config.yaml
num_hidden_layers: 14
hidden_size: 160
num_attention_heads: 2
num_key_value_heads: 2
head_dim: 64
intermediate_size: 448
vocab_size: 1142
hidden_act: "swiglu"
norm: "rmsnorm"
norm_place: "pre"
norm_eps: 1e-06
positions: "rope"
rope_theta: 10000.0
rope_fraction: 1.0
qk_norm: true
attn_scale: 0.125
bias: "none"
tie_word_embeddings: false
parallel_block: false
extras: ["some layers without attention", "paired heads", "shifted keys", "an embedding shortcut", "LayerScale", "norms scaled by depth"]
init: "trunc"
init_std_qkv: 0.0389
init_std_o: 0.0483
init_std_up: 0.0557
init_std_down: 0.0557
optimizer: "muon_hyperball"
learning_rate: 0.00506
beta1: 0.95
weight_decay: 0.0
lr_head: 0.00621
warmup_steps: 29
schedule: "wsd"
decay_fraction: 1.0
decay_shape: "linear"
final_lr_fraction: 0.0
batch_tokens: [8192, 16384, 32768, 65536]
max_seq_len: 512
doc_mask: true
z_loss: 0.001
train_tokens: 150200000
max_steps: 6639
dataset: "wikipedia_en"
Each number is 50 + 12 x the weight over its row's rms, rounded and kept within 0 to 99. Layers, rows and columns count from 0. The size before them is the row's rms in percent of the matrix's.

# layer 3 attention output (transposed), 128x160, rms 0.0483, rows 37-63, columns 0-79
091:67 49 41 53 65 67 32 49 55 24 46 74 53 46 57 15 62 44 32 48 66 50 39 43 57 54 54 58 65 48 58 55 66 56 38 38 74 44 40 53 43 62 45 54 55 44 46 65 50 82 62 44 74 40 41 43 48 53 53 40 43 37 39 36 46 23 57 55 58 19 42 33 59 67 56 26 49 38 50 61
097:53 70 53 44 69 34 59 69 33 45 63 54 39 35 42 50 28 58 18 49 61 54 56 03 42 43 34 46 56 46 46 30 67 57 51 47 49 68 57 35 49 52 55 47 39 57 41 71 47 37 38 62 48 49 38 44 40 45 61 41 55 54 40 62 55 44 51 71 42 48 57 54 43 45 75 44 38 74 41 47
104:46 41 77 35 43 35 43 52 79 59 64 51 55 43 36 56 56 63 63 52 52 63 28 56 61 65 45 57 42 49 54 55 46 25 41 42 46 41 49 60 73 54 56 79 63 34 44 31 57 38 62 54 46 52 66 49 60 62 45 73 64 42 58 32 43 51 40 64 59 48 60 63 45 55 31 63 42 53 43 53
109:53 57 39 60 59 50 36 37 47 61 43 52 39 51 54 54 59 46 62 57 61 59 43 45 38 59 48 54 63 61 64 67 46 21 35 61 53 58 63 50 38 36 53 39 59 27 29 68 35 72 68 56 42 54 58 43 75 56 64 57 55 41 51 53 43 49 40 71 58 55 35 62 62 50 45 42 54 46 60 42
110:36 60 59 53 50 61 24 36 57 37 45 57 51 38 39 51 52 29 32 37 22 33 50 58 36 41 23 47 55 47 53 54 61 34 58 52 39 43 37 41 48 52 55 45 54 49 60 64 32 61 48 55 25 41 40 59 37 34 28 35 55 36 33 52 42 33 46 67 57 30 34 39 66 52 63 35 50 64 55 39
108:38 46 38 50 58 55 38 50 44 40 54 62 44 56 57 51 39 87 44 28 78 34 46 61 32 28 33 38 53 62 38 48 52 40 48 46 47 51 58 67 57 57 74 57 52 67 33 51 76 57 55 46 56 45 37 48 55 55 55 62 54 34 50 53 57 41 59 54 43 62 47 44 47 57 57 61 60 34 60 53
107:26 72 22 61 53 45 75 48 38 55 55 29 27 34 40 54 54 37 44 81 48 63 44 69 48 51 43 54 48 33 24 33 28 59 72 42 46 60 48 34 72 38 65 52 27 56 29 52 68 42 60 41 36 48 48 46 67 50 52 37 50 43 49 48 51 67 29 48 59 59 62 57 61 46 55 54 60 46 57 72
104:39 75 51 37 41 48 51 33 47 50 67 50 69 66 29 18 40 54 54 77 58 40 31 25 57 36 45 53 41 64 47 49 70 39 53 44 71 56 31 45 50 28 67 37 42 54 42 66 56 73 50 49 33 38 62 57 71 45 58 38 47 55 51 56 54 54 39 51 30 33 57 36 24 53 39 57 50 68 46 52
099:64 49 58 61 69 59 41 52 56 59 57 64 51 48 58 37 47 56 55 49 55 45 43 47 58 48 58 40 45 83 44 55 48 53 53 54 52 40 48 53 49 29 59 33 32 53 58 43 61 65 51 48 56 41 65 35 58 70 56 57 53 77 58 55 39 81 61 56 67 49 29 46 48 58 49 48 57 56 55 63
099:48 32 49 25 46 50 57 60 51 54 49 58 55 37 25 64 54 48 61 46 40 57 82 49 47 34 64 37 67 46 49 32 62 56 45 42 32 58 45 54 28 46 48 40 60 79 50 47 27 74 61 54 44 52 51 42 30 58 31 46 52 31 48 70 50 36 44 43 61 53 70 41 48 50 55 56 58 58 27 44
101:56 40 54 59 53 32 32 44 55 50 33 45 35 46 55 42 50 51 42 35 45 44 43 77 41 62 70 45 52 59 42 44 60 43 67 45 63 42 60 49 39 53 59 45 55 19 70 52 42 50 14 64 48 65 48 49 65 69 35 55 41 55 30 35 33 27 46 44 72 56 39 59 22 44 86 42 40 58 56 58
093:59 49 60 57 34 49 31 42 56 28 51 55 27 22 39 44 55 58 60 44 48 55 32 57 45 56 50 30 78 49 60 56 56 49 74 51 27 41 71 43 63 39 32 78 41 63 57 30 62 39 45 55 46 31 55 57 59 55 23 79 41 50 51 46 53 58 59 44 72 36 47 53 49 36 52 62 56 35 52 34
087:61 53 62 69 49 47 59 60 42 62 42 55 59 37 62 57 46 42 40 73 49 42 45 63 44 46 49 48 66 53 40 52 53 66 32 58 48 43 31 40 46 46 53 60 68 70 51 59 36 57 41 43 56 35 61 60 41 46 77 49 15 43 48 62 58 64 49 44 59 80 42 57 71 60 57 65 60 37 59 55
098:66 62 42 57 48 53 46 48 41 55 43 39 74 40 60 55 59 36 53 39 67 57 41 53 55 59 45 62 33 54 51 49 35 44 50 55 53 40 52 35 32 42 61 40 44 56 83 55 54 53 58 34 54 61 60 49 57 43 32 44 48 50 49 43 28 23 63 49 48 44 33 45 30 45 49 30 28 62 39 47
108:31 47 53 29 38 45 81 52 56 51 63 55 43 65 49 36 69 52 64 68 50 53 35 47 39 53 53 40 38 34 17 48 46 45 64 26 57 46 38 41 55 42 51 58 33 41 44 49 21 54 51 33 36 45 52 50 55 38 32 63 77 64 25 63 46 61 65 53 44 49 51 51 54 60 67 60 62 62 47 65
098:49 48 75 47 28 35 54 47 69 51 58 39 60 38 66 47 43 60 69 60 53 59 64 45 53 60 46 43 30 68 71 43 43 41 62 48 59 66 34 45 54 36 48 47 59 51 43 67 74 52 25 31 26 40 61 43 48 50 56 68 66 32 64 53 53 47 73 46 64 58 40 46 58 41 32 66 55 60 33 35
103:49 44 58 54 32 36 69 21 48 44 68 53 52 44 54 49 26 53 48 45 45 44 67 63 51 35 52 60 46 72 46 54 56 62 36 51 36 38 53 68 71 23 37 57 45 63 66 43 36 46 36 57 60 22 40 52 61 74 46 49 47 58 57 57 45 36 33 48 61 36 76 51 54 73 78 46 49 57 51 60
090:63 41 37 59 51 49 43 65 59 45 70 53 57 41 67 21 55 60 58 34 37 43 36 39 79 49 32 72 43 53 42 44 56 47 45 70 40 55 57 25 49 51 40 60 64 39 50 42 39 60 46 33 54 75 50 41 60 57 54 52 41 42 81 44 47 54 53 49 77 42 60 47 56 59 55 60 71 39 63 51
087:47 49 40 55 56 56 32 56 24 28 76 32 65 55 44 54 40 66 17 35 45 54 57 52 65 40 50 68 45 47 48 40 45 39 50 32 51 70 58 55 29 57 78 57 57 59 48 57 44 47 70 38 60 37 51 40 71 60 63 58 51 58 53 46 41 44 40 54 72 53 35 69 44 46 48 40 58 55 55 41
100:59 55 33 67 51 46 55 74 52 29 62 25 63 79 62 43 54 50 38 63 53 75 65 49 59 44 68 66 47 37 31 53 47 64 55 53 38 58 46 35 40 52 59 53 48 38 44 42 39 58 34 31 50 59 61 55 41 32 57 40 69 43 55 53 47 51 71 67 41 56 33 50 50 58 44 49 47 54 60 62
092:43 63 39 28 59 75 62 60 28 62 52 26 41 55 53 45 34 59 71 57 65 48 46 59 43 45 51 70 68 55 60 56 62 60 34 54 57 57 63 46 25 56 45 47 57 63 47 30 59 26 38 53 43 59 53 73 64 29 53 51 18 37 53 33 28 44 45 61 53 26 57 29 36 54 39 52 65 32 55 40
093:45 35 51 45 36 54 46 47 53 53 47 26 55 66 23 63 40 46 63 61 54 49 31 33 43 47 55 27 47 29 66 60 28 56 42 54 47 54 44 54 48 38 39 56 81 50 54 55 49 50 62 46 45 52 71 63 64 38 56 59 52 55 46 71 45 66 38 44 61 45 47 43 47 64 46 54 21 40 65 21
113:53 58 66 45 53 51 63 60 34 60 67 65 87 38 57 55 76 38 38 60 42 56 37 34 36 35 45 56 47 50 47 24 56 53 52 51 33 53 67 48 51 70 49 35 44 54 51 38 53 65 31 58 39 50 35 40 72 45 68 41 60 63 51 67 51 71 45 40 31 49 48 46 64 66 56 57 50 58 45 60
103:48 36 59 55 41 47 58 50 47 38 59 73 56 75 61 56 49 42 40 39 38 63 60 44 50 56 33 44 46 61 36 65 72 44 73 28 59 67 44 45 56 46 53 23 35 38 46 51 27 66 21 65 37 61 41 57 33 43 46 43 42 58 59 51 64 55 65 63 43 43 49 43 50 44 33 49 43 64 44 75
096:51 62 79 42 59 61 53 57 17 49 61 41 52 50 37 72 44 47 49 75 71 57 71 41 52 56 33 68 57 37 37 44 48 58 47 27 51 48 55 54 38 49 65 55 64 69 49 72 41 50 64 50 70 20 41 55 46 51 45 56 38 39 27 63 41 48 36 60 62 57 34 63 61 46 58 48 48 60 47 38
092:80 55 31 41 54 45 38 35 42 45 52 55 53 57 39 44 61 51 52 61 48 48 35 76 37 67 79 45 67 48 50 14 39 55 66 50 46 38 49 52 63 41 52 60 41 41 58 37 72 62 59 57 36 31 65 59 44 61 52 48 43 55 38 12 44 56 75 61 46 41 56 45 74 74 52 39 52 29 67 59
114:50 45 54 72 42 36 31 40 59 37 60 65 52 29 37 42 36 56 54 65 50 49 58 43 37 49 74 67 54 30 65 56 70 54 42 75 36 32 66 77 57 63 50 46 43 48 64 57 53 55 37 48 33 61 37 38 48 23 44 47 57 35 43 26 46 57 37 69 48 51 36 66 62 56 67 58 37 30 55 48
# layer 3 attention value, 128x160, rms 0.039, rows 38-63, columns 0-79
098:51 68 39 43 39 51 46 78 45 51 49 52 49 46 66 58 38 61 41 55 54 46 47 20 38 53 47 44 69 28 56 54 68 45 58 48 57 55 47 30 34 34 51 24 37 57 50 57 76 48 46 45 63 63 55 35 58 42 33 41 55 63 41 44 52 36 80 72 46 66 55 27 47 46 56 56 71 65 50 47
104:61 52 79 43 54 50 46 57 35 70 45 34 41 67 47 52 47 53 73 42 34 69 59 65 48 63 63 37 56 49 57 56 43 30 58 26 60 50 59 70 48 48 54 69 58 34 54 54 38 50 57 52 40 51 46 51 42 52 61 76 49 40 56 40 42 73 46 49 59 48 64 29 59 46 56 40 51 37 64 58
108:36 48 36 40 56 49 49 50 22 64 56 64 46 40 79 43 56 44 38 56 38 46 53 48 39 48 49 43 62 53 68 30 47 46 41 63 31 53 54 33 49 49 65 35 60 43 56 60 44 41 57 63 27 53 59 46 55 42 55 57 30 43 58 43 83 40 28 81 37 59 48 34 52 48 48 55 49 36 62 28
105:43 46 59 57 65 49 53 44 34 32 61 49 65 34 56 52 56 40 48 39 28 40 38 46 53 41 25 63 60 66 61 41 48 46 54 71 32 73 51 34 31 53 51 47 50 60 36 36 55 55 66 55 33 32 40 41 24 36 53 64 53 56 67 51 58 35 70 49 51 44 37 58 28 45 62 41 57 55 50 34
103:55 48 31 62 56 52 66 36 39 48 59 61 45 19 45 51 47 81 49 47 63 47 48 45 61 52 53 64 34 43 48 51 57 41 46 49 25 59 53 54 49 60 71 46 49 64 36 47 47 74 35 59 56 58 58 70 65 43 57 61 46 65 51 60 39 37 55 37 60 38 70 74 34 50 63 54 69 34 49 51
105:31 54 62 24 48 56 63 56 53 47 28 48 40 63 36 44 71 39 46 69 44 33 45 48 47 56 43 37 47 43 52 64 37 54 35 39 60 37 26 52 70 38 45 45 50 50 43 63 39 32 43 60 38 42 34 69 54 36 55 44 62 56 68 44 25 53 37 50 61 43 59 38 67 48 51 50 67 66 42 36
103:39 25 42 32 61 68 53 58 42 53 57 66 56 79 35 50 56 56 40 38 33 51 37 53 60 68 47 56 44 40 29 35 83 55 66 72 51 45 47 27 52 51 52 49 28 56 59 65 66 61 61 44 48 38 60 51 40 41 42 57 62 47 30 45 41 46 58 62 48 30 42 34 37 35 38 50 29 48 42 48
097:49 58 48 44 51 48 32 29 52 67 31 51 51 34 38 51 51 58 56 32 47 55 59 35 65 65 44 63 44 77 57 48 57 49 45 53 52 52 45 23 51 45 48 45 39 62 45 39 70 38 64 42 60 40 67 61 41 55 61 46 50 43 47 49 38 56 47 56 47 34 58 55 40 55 64 68 22 45 35 47
099:69 48 45 50 56 66 50 47 31 36 45 46 67 47 44 51 48 20 58 80 62 57 44 55 64 47 80 50 49 37 51 52 41 50 46 42 51 60 67 32 38 55 50 56 56 63 56 57 50 54 36 35 48 46 62 76 55 47 46 64 57 69 51 73 65 54 44 28 64 62 79 65 54 39 44 52 45 56 45 52
100:52 66 34 51 49 49 39 51 48 41 37 41 61 41 45 34 44 43 43 53 56 54 45 73 58 72 38 37 54 47 67 47 62 53 39 29 37 54 61 56 48 62 34 36 41 23 61 41 43 42 66 72 41 53 23 38 53 52 25 23 36 51 56 20 30 48 45 45 35 26 62 46 50 68 38 42 51 63 58 58
095:41 64 68 81 46 52 64 44 54 39 67 55 59 40 62 44 67 56 56 48 73 71 43 65 52 57 57 56 61 33 65 57 55 50 53 76 47 57 34 34 60 41 48 79 46 47 40 55 38 49 64 59 53 31 49 56 53 50 62 47 31 45 53 47 36 49 50 49 36 29 61 53 62 71 56 60 50 34 51 45
088:36 52 48 48 49 56 60 50 23 44 59 52 56 40 61 48 47 54 58 43 42 62 65 38 42 43 70 34 61 51 50 53 48 73 37 41 42 50 45 44 58 44 67 37 53 82 32 56 48 39 45 28 57 19 63 34 58 34 32 74 43 30 23 70 52 62 58 56 67 58 54 49 59 45 44 55 57 63 46 44
100:71 66 53 44 51 44 52 45 47 69 68 48 36 39 48 39 81 51 41 39 36 44 60 67 60 66 46 83 34 73 61 42 50 42 47 49 68 63 49 26 57 63 35 55 29 73 68 43 48 72 51 31 62 66 48 25 60 59 65 49 56 55 65 43 46 54 54 44 40 41 46 46 39 48 59 53 39 60 51 61
105:28 54 72 14 54 45 48 29 58 50 37 49 36 55 48 43 52 45 41 65 48 49 67 53 46 41 45 52 57 18 38 55 56 15 80 56 42 54 42 54 39 60 33 38 48 37 48 53 46 49 74 38 60 47 28 50 41 57 45 62 66 77 46 54 46 69 51 46 36 64 51 50 67 65 55 53 38 43 45 61
099:51 62 69 39 64 58 49 40 72 35 59 37 65 66 32 49 37 82 56 49 54 56 60 44 45 61 56 64 45 57 55 36 50 59 73 73 42 47 62 41 75 49 53 80 47 43 65 39 58 46 33 31 50 40 34 53 70 50 32 31 26 48 55 57 60 40 44 46 44 53 49 63 45 38 52 41 38 52 48 36
103:49 57 47 42 63 38 54 24 41 51 56 52 46 41 39 52 58 28 41 36 53 43 47 58 41 55 48 47 61 30 55 61 76 43 54 39 54 34 45 55 51 38 69 60 41 63 30 59 44 42 39 72 53 60 44 57 30 42 34 57 51 60 54 49 45 60 40 55 54 40 79 53 38 56 56 45 43 38 19 62
089:67 58 63 54 57 44 68 55 38 43 30 52 40 40 43 51 40 67 48 46 24 59 60 52 53 61 33 46 57 30 37 54 54 49 57 39 68 44 45 36 33 65 34 46 45 29 41 54 45 53 41 55 48 53 57 60 67 44 62 56 60 43 30 49 49 45 36 45 71 73 42 38 49 60 63 48 51 38 52 60
090:43 65 22 38 62 55 54 46 29 53 32 41 53 42 44 32 37 75 44 45 65 44 54 49 63 73 66 71 41 40 41 37 43 49 43 39 50 46 38 49 30 47 73 40 54 54 56 46 71 64 56 59 45 46 77 51 38 32 51 41 47 36 42 38 42 42 46 32 52 67 40 28 45 36 42 58 43 35 45 32
097:42 37 47 42 31 44 50 57 56 65 41 26 68 53 50 42 32 43 70 61 57 55 73 49 57 57 69 57 42 44 49 56 46 48 67 46 46 52 48 59 43 56 30 38 48 47 49 31 70 51 55 51 59 53 64 42 65 69 49 80 30 45 70 44 45 34 62 45 29 68 20 66 51 55 62 45 63 47 39 52
095:58 48 30 45 59 50 58 54 41 60 54 60 59 42 47 38 45 62 68 56 65 56 46 69 60 42 34 42 75 50 51 51 72 43 38 47 77 51 52 45 43 73 51 56 50 75 60 43 53 45 43 42 53 46 51 57 48 36 47 67 51 55 27 24 54 50 52 65 68 56 34 50 36 26 29 45 58 45 35 60
097:57 22 69 47 53 47 31 26 49 42 63 20 50 45 58 67 54 55 44 64 51 67 51 46 47 44 60 67 54 49 59 30 52 49 42 55 59 61 57 61 48 47 49 62 63 45 49 58 29 55 51 48 69 68 60 59 54 62 39 71 77 44 23 55 79 63 65 57 42 44 54 49 63 42 43 66 41 45 54 52
111:54 56 34 42 58 37 78 47 30 44 49 38 50 70 56 43 47 51 58 31 32 50 42 41 45 32 42 67 77 47 40 46 47 41 56 71 51 32 59 56 52 44 41 40 43 62 44 60 55 43 68 55 48 34 64 40 80 49 51 42 71 48 52 47 45 69 44 30 46 64 58 58 44 44 49 35 37 54 41 50
098:46 57 48 86 66 47 53 52 39 51 38 53 54 66 60 55 30 37 46 60 52 47 60 65 70 44 38 55 45 53 51 49 55 49 74 38 46 43 57 52 44 55 54 16 46 52 36 46 62 43 67 52 31 61 50 49 48 48 39 42 50 50 64 52 61 55 39 14 63 33 27 64 50 41 38 46 37 40 35 74
095:28 66 58 34 54 57 17 35 17 50 47 63 57 34 39 41 50 66 59 56 57 37 59 51 49 61 71 51 42 45 30 49 22 49 54 35 30 55 39 53 70 38 97 51 31 69 47 49 64 46 38 36 54 40 52 47 48 31 42 67 64 54 42 46 60 57 37 43 53 39 54 43 57 57 40 58 61 50 42 55
096:70 47 40 50 57 18 77 42 65 60 66 59 56 50 27 35 59 37 48 38 56 53 63 57 35 62 54 57 68 46 52 49 37 63 33 60 51 32 54 58 39 61 39 59 70 62 45 62 52 68 68 63 34 34 55 58 54 49 64 44 49 59 51 21 57 42 58 41 29 42 67 75 68 44 45 47 28 53 58 60
112:43 34 43 72 45 53 44 34 63 44 50 50 52 57 33 46 59 38 47 63 60 41 68 67 42 65 62 41 48 49 59 51 47 45 37 79 39 33 72 44 28 56 56 56 66 45 46 52 46 51 48 69 49 47 52 45 48 48 58 62 51 45 54 39 53 35 35 73 63 43 55 42 54 72 64 68 63 52 42 75
# layer 3 attention query, 128x160, rms 0.0389, rows 64-81, columns 0-79
078:58 50 38 64 34 39 50 51 67 63 51 62 67 40 52 50 33 38 73 61 66 51 62 43 54 74 75 34 43 41 51 45 59 45 27 32 53 64 51 68 46 67 62 36 48 28 55 55 30 50 80 56 55 61 53 57 31 64 74 50 41 53 63 67 55 60 36 55 55 26 39 37 56 40 52 38 62 48 49 45
082:56 53 44 57 54 47 49 52 59 51 25 56 62 48 58 42 32 63 57 67 65 53 42 43 47 61 65 37 40 24 39 55 64 44 22 36 64 80 40 44 50 58 64 50 33 36 54 66 44 48 71 38 33 43 63 49 30 42 59 35 61 59 79 73 47 37 49 71 48 38 56 48 53 43 60 49 76 37 61 30
068:32 47 52 39 64 58 54 49 46 46 73 57 40 51 35 52 76 71 26 30 40 56 60 56 55 31 26 69 64 61 79 52 49 63 71 53 39 46 40 53 65 55 48 59 56 57 24 50 54 55 43 47 75 49 47 47 55 22 57 47 62 49 38 48 70 59 57 36 35 79 49 50 48 47 37 60 37 57 40 60
073:49 44 29 64 42 70 53 49 38 53 51 50 54 53 45 45 61 43 68 47 40 49 51 49 25 55 31 47 48 36 67 41 33 55 81 42 58 40 50 52 53 49 71 59 50 63 20 43 59 24 35 39 72 79 64 45 38 73 46 73 58 60 68 48 59 73 56 24 37 57 60 38 38 49 54 30 36 49 56 57
108:47 35 55 46 62 42 34 41 59 64 47 75 60 40 35 44 42 43 34 59 61 44 47 66 64 47 48 47 52 30 61 44 58 69 56 38 62 48 62 39 68 45 38 68 51 30 52 53 62 64 39 50 34 28 59 27 51 55 54 54 50 34 41 51 54 58 45 79 58 28 50 50 67 54 46 60 72 41 65 43
094:53 49 41 53 34 35 60 61 26 51 36 48 46 54 38 41 60 56 42 51 36 36 36 30 21 44 54 48 55 53 54 48 45 56 27 69 63 54 39 59 45 45 66 47 48 36 58 41 54 49 59 40 58 54 65 48 47 40 67 53 54 44 35 46 39 63 36 43 66 25 50 34 70 41 79 39 41 25 32 57
073:57 50 44 51 42 86 46 55 48 35 52 53 46 28 56 61 36 57 43 36 40 63 25 56 44 27 18 54 51 32 35 61 40 51 79 70 40 37 47 64 69 61 59 59 62 87 60 53 68 50 26 73 38 47 63 28 55 55 38 41 50 50 36 65 50 51 63 57 46 33 51 39 42 51 33 58 49 50 47 40
077:53 33 45 41 61 43 44 39 45 57 50 51 46 44 26 57 58 68 55 36 41 63 61 33 43 63 32 41 49 32 37 46 51 39 66 73 62 47 37 54 56 34 32 37 49 40 52 22 58 55 48 51 74 54 59 41 62 75 43 43 50 40 33 40 55 45 54 41 40 59 54 50 47 44 60 78 32 51 37 54
079:30 68 35 63 55 35 53 53 43 68 40 42 35 61 36 37 71 55 32 52 35 52 62 77 29 72 45 49 37 69 49 61 41 35 69 52 58 43 47 36 48 58 56 42 70 25 38 54 39 48 55 47 53 68 66 60 48 37 59 54 43 50 51 31 39 53 54 26 46 42 55 71 50 58 44 35 68 53 49 52
080:73 60 48 61 30 41 53 35 50 73 44 36 37 44 41 50 30 39 75 63 52 47 69 57 47 66 58 39 34 45 55 51 31 43 58 47 46 62 50 65 39 62 49 60 66 65 67 45 24 55 49 66 37 54 74 44 67 27 52 60 47 46 62 62 43 53 45 67 41 36 45 64 44 47 56 49 37 50 57 51
084:63 25 52 68 48 63 54 53 46 54 51 52 64 45 50 38 42 54 28 47 36 32 36 49 27 57 47 63 46 31 58 52 21 68 50 45 67 36 50 50 18 32 43 43 39 33 62 44 62 62 24 66 57 68 56 32 62 72 44 32 62 65 60 48 38 35 66 40 51 37 58 61 49 53 44 46 58 25 68 54
091:63 53 61 60 36 63 37 37 52 55 27 37 66 46 59 50 55 28 64 24 39 57 34 41 43 63 29 53 59 36 63 74 71 53 39 59 49 51 24 49 51 32 67 69 50 69 42 66 19 44 46 35 51 50 85 36 58 62 57 42 53 43 55 37 41 56 52 44 51 49 63 65 46 38 43 26 40 47 65 37
097:34 59 53 62 17 28 56 44 36 37 46 42 34 38 38 47 44 43 58 48 35 61 39 66 49 17 61 53 40 39 47 53 40 51 54 32 72 51 19 63 46 36 54 20 46 42 48 64 42 52 60 61 41 52 54 54 44 59 24 55 49 61 53 66 27 39 31 49 43 52 61 27 51 52 50 45 53 56 44 36
094:38 56 52 37 41 54 64 59 52 42 32 65 58 52 54 43 46 49 62 68 47 20 30 53 34 46 52 73 66 63 72 68 52 35 65 69 34 56 33 49 21 54 49 35 47 33 48 54 35 46 74 17 37 58 50 54 58 78 54 34 53 40 41 62 48 54 63 46 60 56 45 40 52 65 46 73 46 46 49 57
072:62 44 47 33 41 23 69 52 52 46 53 57 77 70 65 31 51 41 59 61 67 45 63 53 39 45 57 46 50 50 65 21 45 70 56 41 66 49 57 43 32 55 47 51 44 60 53 44 57 52 65 35 35 65 56 65 48 48 70 51 38 48 65 46 45 53 49 49 55 48 51 54 42 67 62 52 57 49 58 65
084:56 30 43 49 59 36 74 54 62 38 70 49 73 73 63 34 43 58 46 34 69 41 57 29 65 33 39 57 48 54 63 29 48 63 49 47 30 49 56 60 53 53 77 55 52 48 69 54 54 52 59 74 53 50 62 56 50 26 59 31 35 62 52 57 58 48 49 33 58 40 42 57 47 47 42 34 50 73 57 74
083:49 58 51 26 38 53 54 71 40 73 49 46 77 60 58 26 56 60 70 64 58 48 45 52 33 42 49 34 36 63 41 49 52 40 70 45 45 52 34 52 25 38 48 23 55 44 46 76 54 41 54 48 42 53 63 56 71 47 59 50 57 61 16 28 55 66 64 33 57 56 57 65 40 51 69 43 69 29 47 64
082:71 60 66 55 59 30 72 66 61 44 44 37 43 58 48 44 52 55 54 36 51 43 58 31 66 69 68 41 52 68 43 42 42 35 34 48 32 47 54 67 49 62 66 44 36 65 58 65 42 52 54 74 58 47 45 53 34 54 57 44 60 50 62 52 27 47 39 55 67 37 42 48 51 70 66 31 68 57 43 65
# layer 3 attention key, 128x160, rms 0.039, rows 64-80, columns 0-79
102:38 70 54 33 42 65 65 41 29 47 24 53 40 77 50 37 40 46 68 57 56 49 52 33 40 27 56 50 48 63 55 44 47 56 53 72 49 43 58 19 57 44 65 69 52 61 68 52 37 43 66 39 36 49 63 64 48 42 51 55 29 31 59 44 38 43 52 54 68 63 53 40 43 38 50 55 43 42 36 67
130:62 66 40 46 38 35 54 49 51 62 32 58 48 63 62 48 40 22 83 46 71 43 50 45 40 70 64 30 51 54 49 53 66 53 31 29 63 72 41 45 47 60 43 59 36 55 57 57 34 47 70 36 27 43 51 68 35 60 57 53 51 54 51 59 26 45 65 47 67 53 45 49 41 44 59 39 68 53 48 76
093:49 54 59 45 65 70 39 54 53 34 53 38 47 41 32 39 58 60 35 47 54 50 32 47 65 26 50 55 19 64 46 50 48 42 42 65 65 30 64 50 40 57 33 33 59 39 68 24 69 78 40 70 65 28 71 40 81 43 58 48 44 49 35 16 50 60 37 45 45 59 59 58 46 30 53 65 53 47 55 41
099:49 34 54 64 40 48 46 62 46 35 57 40 49 34 32 51 72 48 29 39 26 62 52 63 57 38 32 61 47 57 61 48 42 62 43 60 33 25 48 52 55 30 39 43 79 35 45 58 54 58 35 62 87 53 57 50 70 29 34 43 55 68 48 25 61 57 38 37 50 54 49 45 42 48 49 66 29 48 48 38
091:54 48 59 49 48 77 46 52 38 51 71 31 25 62 62 53 49 59 63 65 47 55 31 53 33 50 73 55 34 40 34 63 54 62 40 49 56 49 52 58 59 51 43 34 58 41 51 60 54 40 45 67 39 65 54 54 61 62 56 46 45 52 49 56 40 61 45 66 54 59 42 59 51 40 48 56 56 23 64 55
094:38 61 58 45 53 62 35 49 46 52 56 53 47 26 63 69 54 58 50 56 66 47 41 60 45 51 46 41 59 45 44 59 57 45 51 28 72 53 41 52 62 37 35 36 34 36 57 45 74 39 53 45 59 46 63 76 49 44 42 63 38 42 49 50 52 60 59 49 55 56 37 41 45 43 48 55 61 81 59 52
085:49 41 64 70 57 52 42 59 36 63 58 64 55 44 28 55 57 51 53 54 41 51 49 50 70 37 72 50 37 43 56 56 35 25 37 49 58 43 63 59 50 59 55 42 61 22 18 53 61 62 22 63 76 44 43 27 38 37 48 49 52 45 49 32 59 60 36 57 38 37 48 31 47 47 34 48 48 40 62 32
094:26 47 46 42 49 69 40 32 44 44 54 30 39 21 33 56 63 46 39 52 35 46 49 60 42 45 41 88 63 45 48 58 54 67 70 73 53 44 58 59 47 41 42 29 42 58 67 47 50 51 30 76 56 52 47 47 61 41 48 45 49 26 31 45 55 63 56 44 71 36 59 55 43 41 49 56 58 60 51 36
084:56 54 51 43 38 44 54 33 52 60 54 27 42 47 34 40 46 56 59 33 52 33 33 57 37 56 26 46 71 59 54 47 36 54 55 43 32 25 48 41 49 34 50 35 76 60 33 52 44 32 43 52 55 37 62 69 51 41 54 90 62 44 64 46 48 59 55 29 66 40 37 41 51 42 44 46 47 43 50 65
108:29 60 39 55 44 43 54 55 69 56 42 59 56 72 58 36 59 39 62 69 65 69 58 65 40 51 64 43 54 54 51 37 51 64 42 51 46 82 52 26 39 44 39 62 39 55 61 44 70 55 45 41 29 34 34 64 50 59 33 54 70 39 59 43 29 43 54 55 72 37 45 52 39 71 36 28 46 55 56 62
092:48 19 61 43 48 56 37 54 46 49 52 57 47 49 51 61 72 75 38 40 64 56 52 60 30 46 45 44 61 53 46 49 45 54 35 50 38 52 62 65 59 50 44 37 55 50 19 49 55 54 38 54 65 56 51 38 42 37 59 35 66 49 50 57 54 36 40 54 42 63 48 35 50 38 40 57 44 55 44 46
099:51 32 74 75 55 49 60 56 63 61 50 57 47 50 60 42 46 23 45 52 27 33 65 58 47 70 39 40 42 58 47 52 37 46 51 50 48 59 74 57 42 52 61 48 37 47 57 65 62 62 48 68 49 57 57 60 45 37 51 33 41 35 52 57 34 69 49 42 44 49 34 36 48 61 57 46 79 53 57 52
086:43 43 65 69 64 48 66 37 20 43 61 44 53 63 79 41 60 48 56 43 65 43 62 63 42 41 37 42 50 74 55 46 37 63 43 63 41 46 65 30 63 73 63 61 46 64 59 36 43 61 55 47 72 26 30 71 58 38 41 46 40 54 50 52 46 32 50 58 64 40 42 38 59 52 37 58 22 50 46 57
093:71 65 52 75 54 36 84 44 38 53 36 47 55 56 29 53 44 61 38 40 49 49 60 46 55 50 42 19 29 64 53 68 46 33 30 45 73 51 59 52 45 55 56 72 65 70 64 50 47 60 58 65 58 33 46 51 50 28 59 44 45 46 58 53 49 50 54 44 51 51 50 45 65 38 45 49 74 45 38 41
085:37 75 62 59 38 43 59 30 64 64 38 71 54 60 71 56 34 56 64 60 46 45 60 48 60 56 71 25 51 41 31 43 39 48 49 47 40 69 51 35 44 64 68 71 50 58 57 58 50 35 57 54 51 44 37 62 40 59 45 67 53 41 69 67 40 45 63 54 35 49 36 46 49 54 46 53 57 37 57 52
087:44 28 70 54 43 64 43 45 41 46 43 54 52 45 44 29 51 32 37 41 51 45 34 63 56 52 60 42 38 43 71 60 22 51 51 51 41 62 44 42 46 43 58 45 36 55 52 61 44 33 56 32 53 73 55 51 44 54 52 37 61 40 29 49 52 34 44 72 49 61 58 32 49 76 55 63 60 42 79 68
086:65 34 57 49 51 33 52 32 50 47 17 45 40 60 50 41 58 43 54 54 27 13 41 34 42 44 31 55 55 64 58 36 47 23 35 24 47 59 52 49 69 55 50 47 45 75 71 55 43 38 68 59 31 37 45 38 45 50 30 65 70 46 65 63 57 25 63 52 56 54 50 41 62 53 34 48 37 65 41 55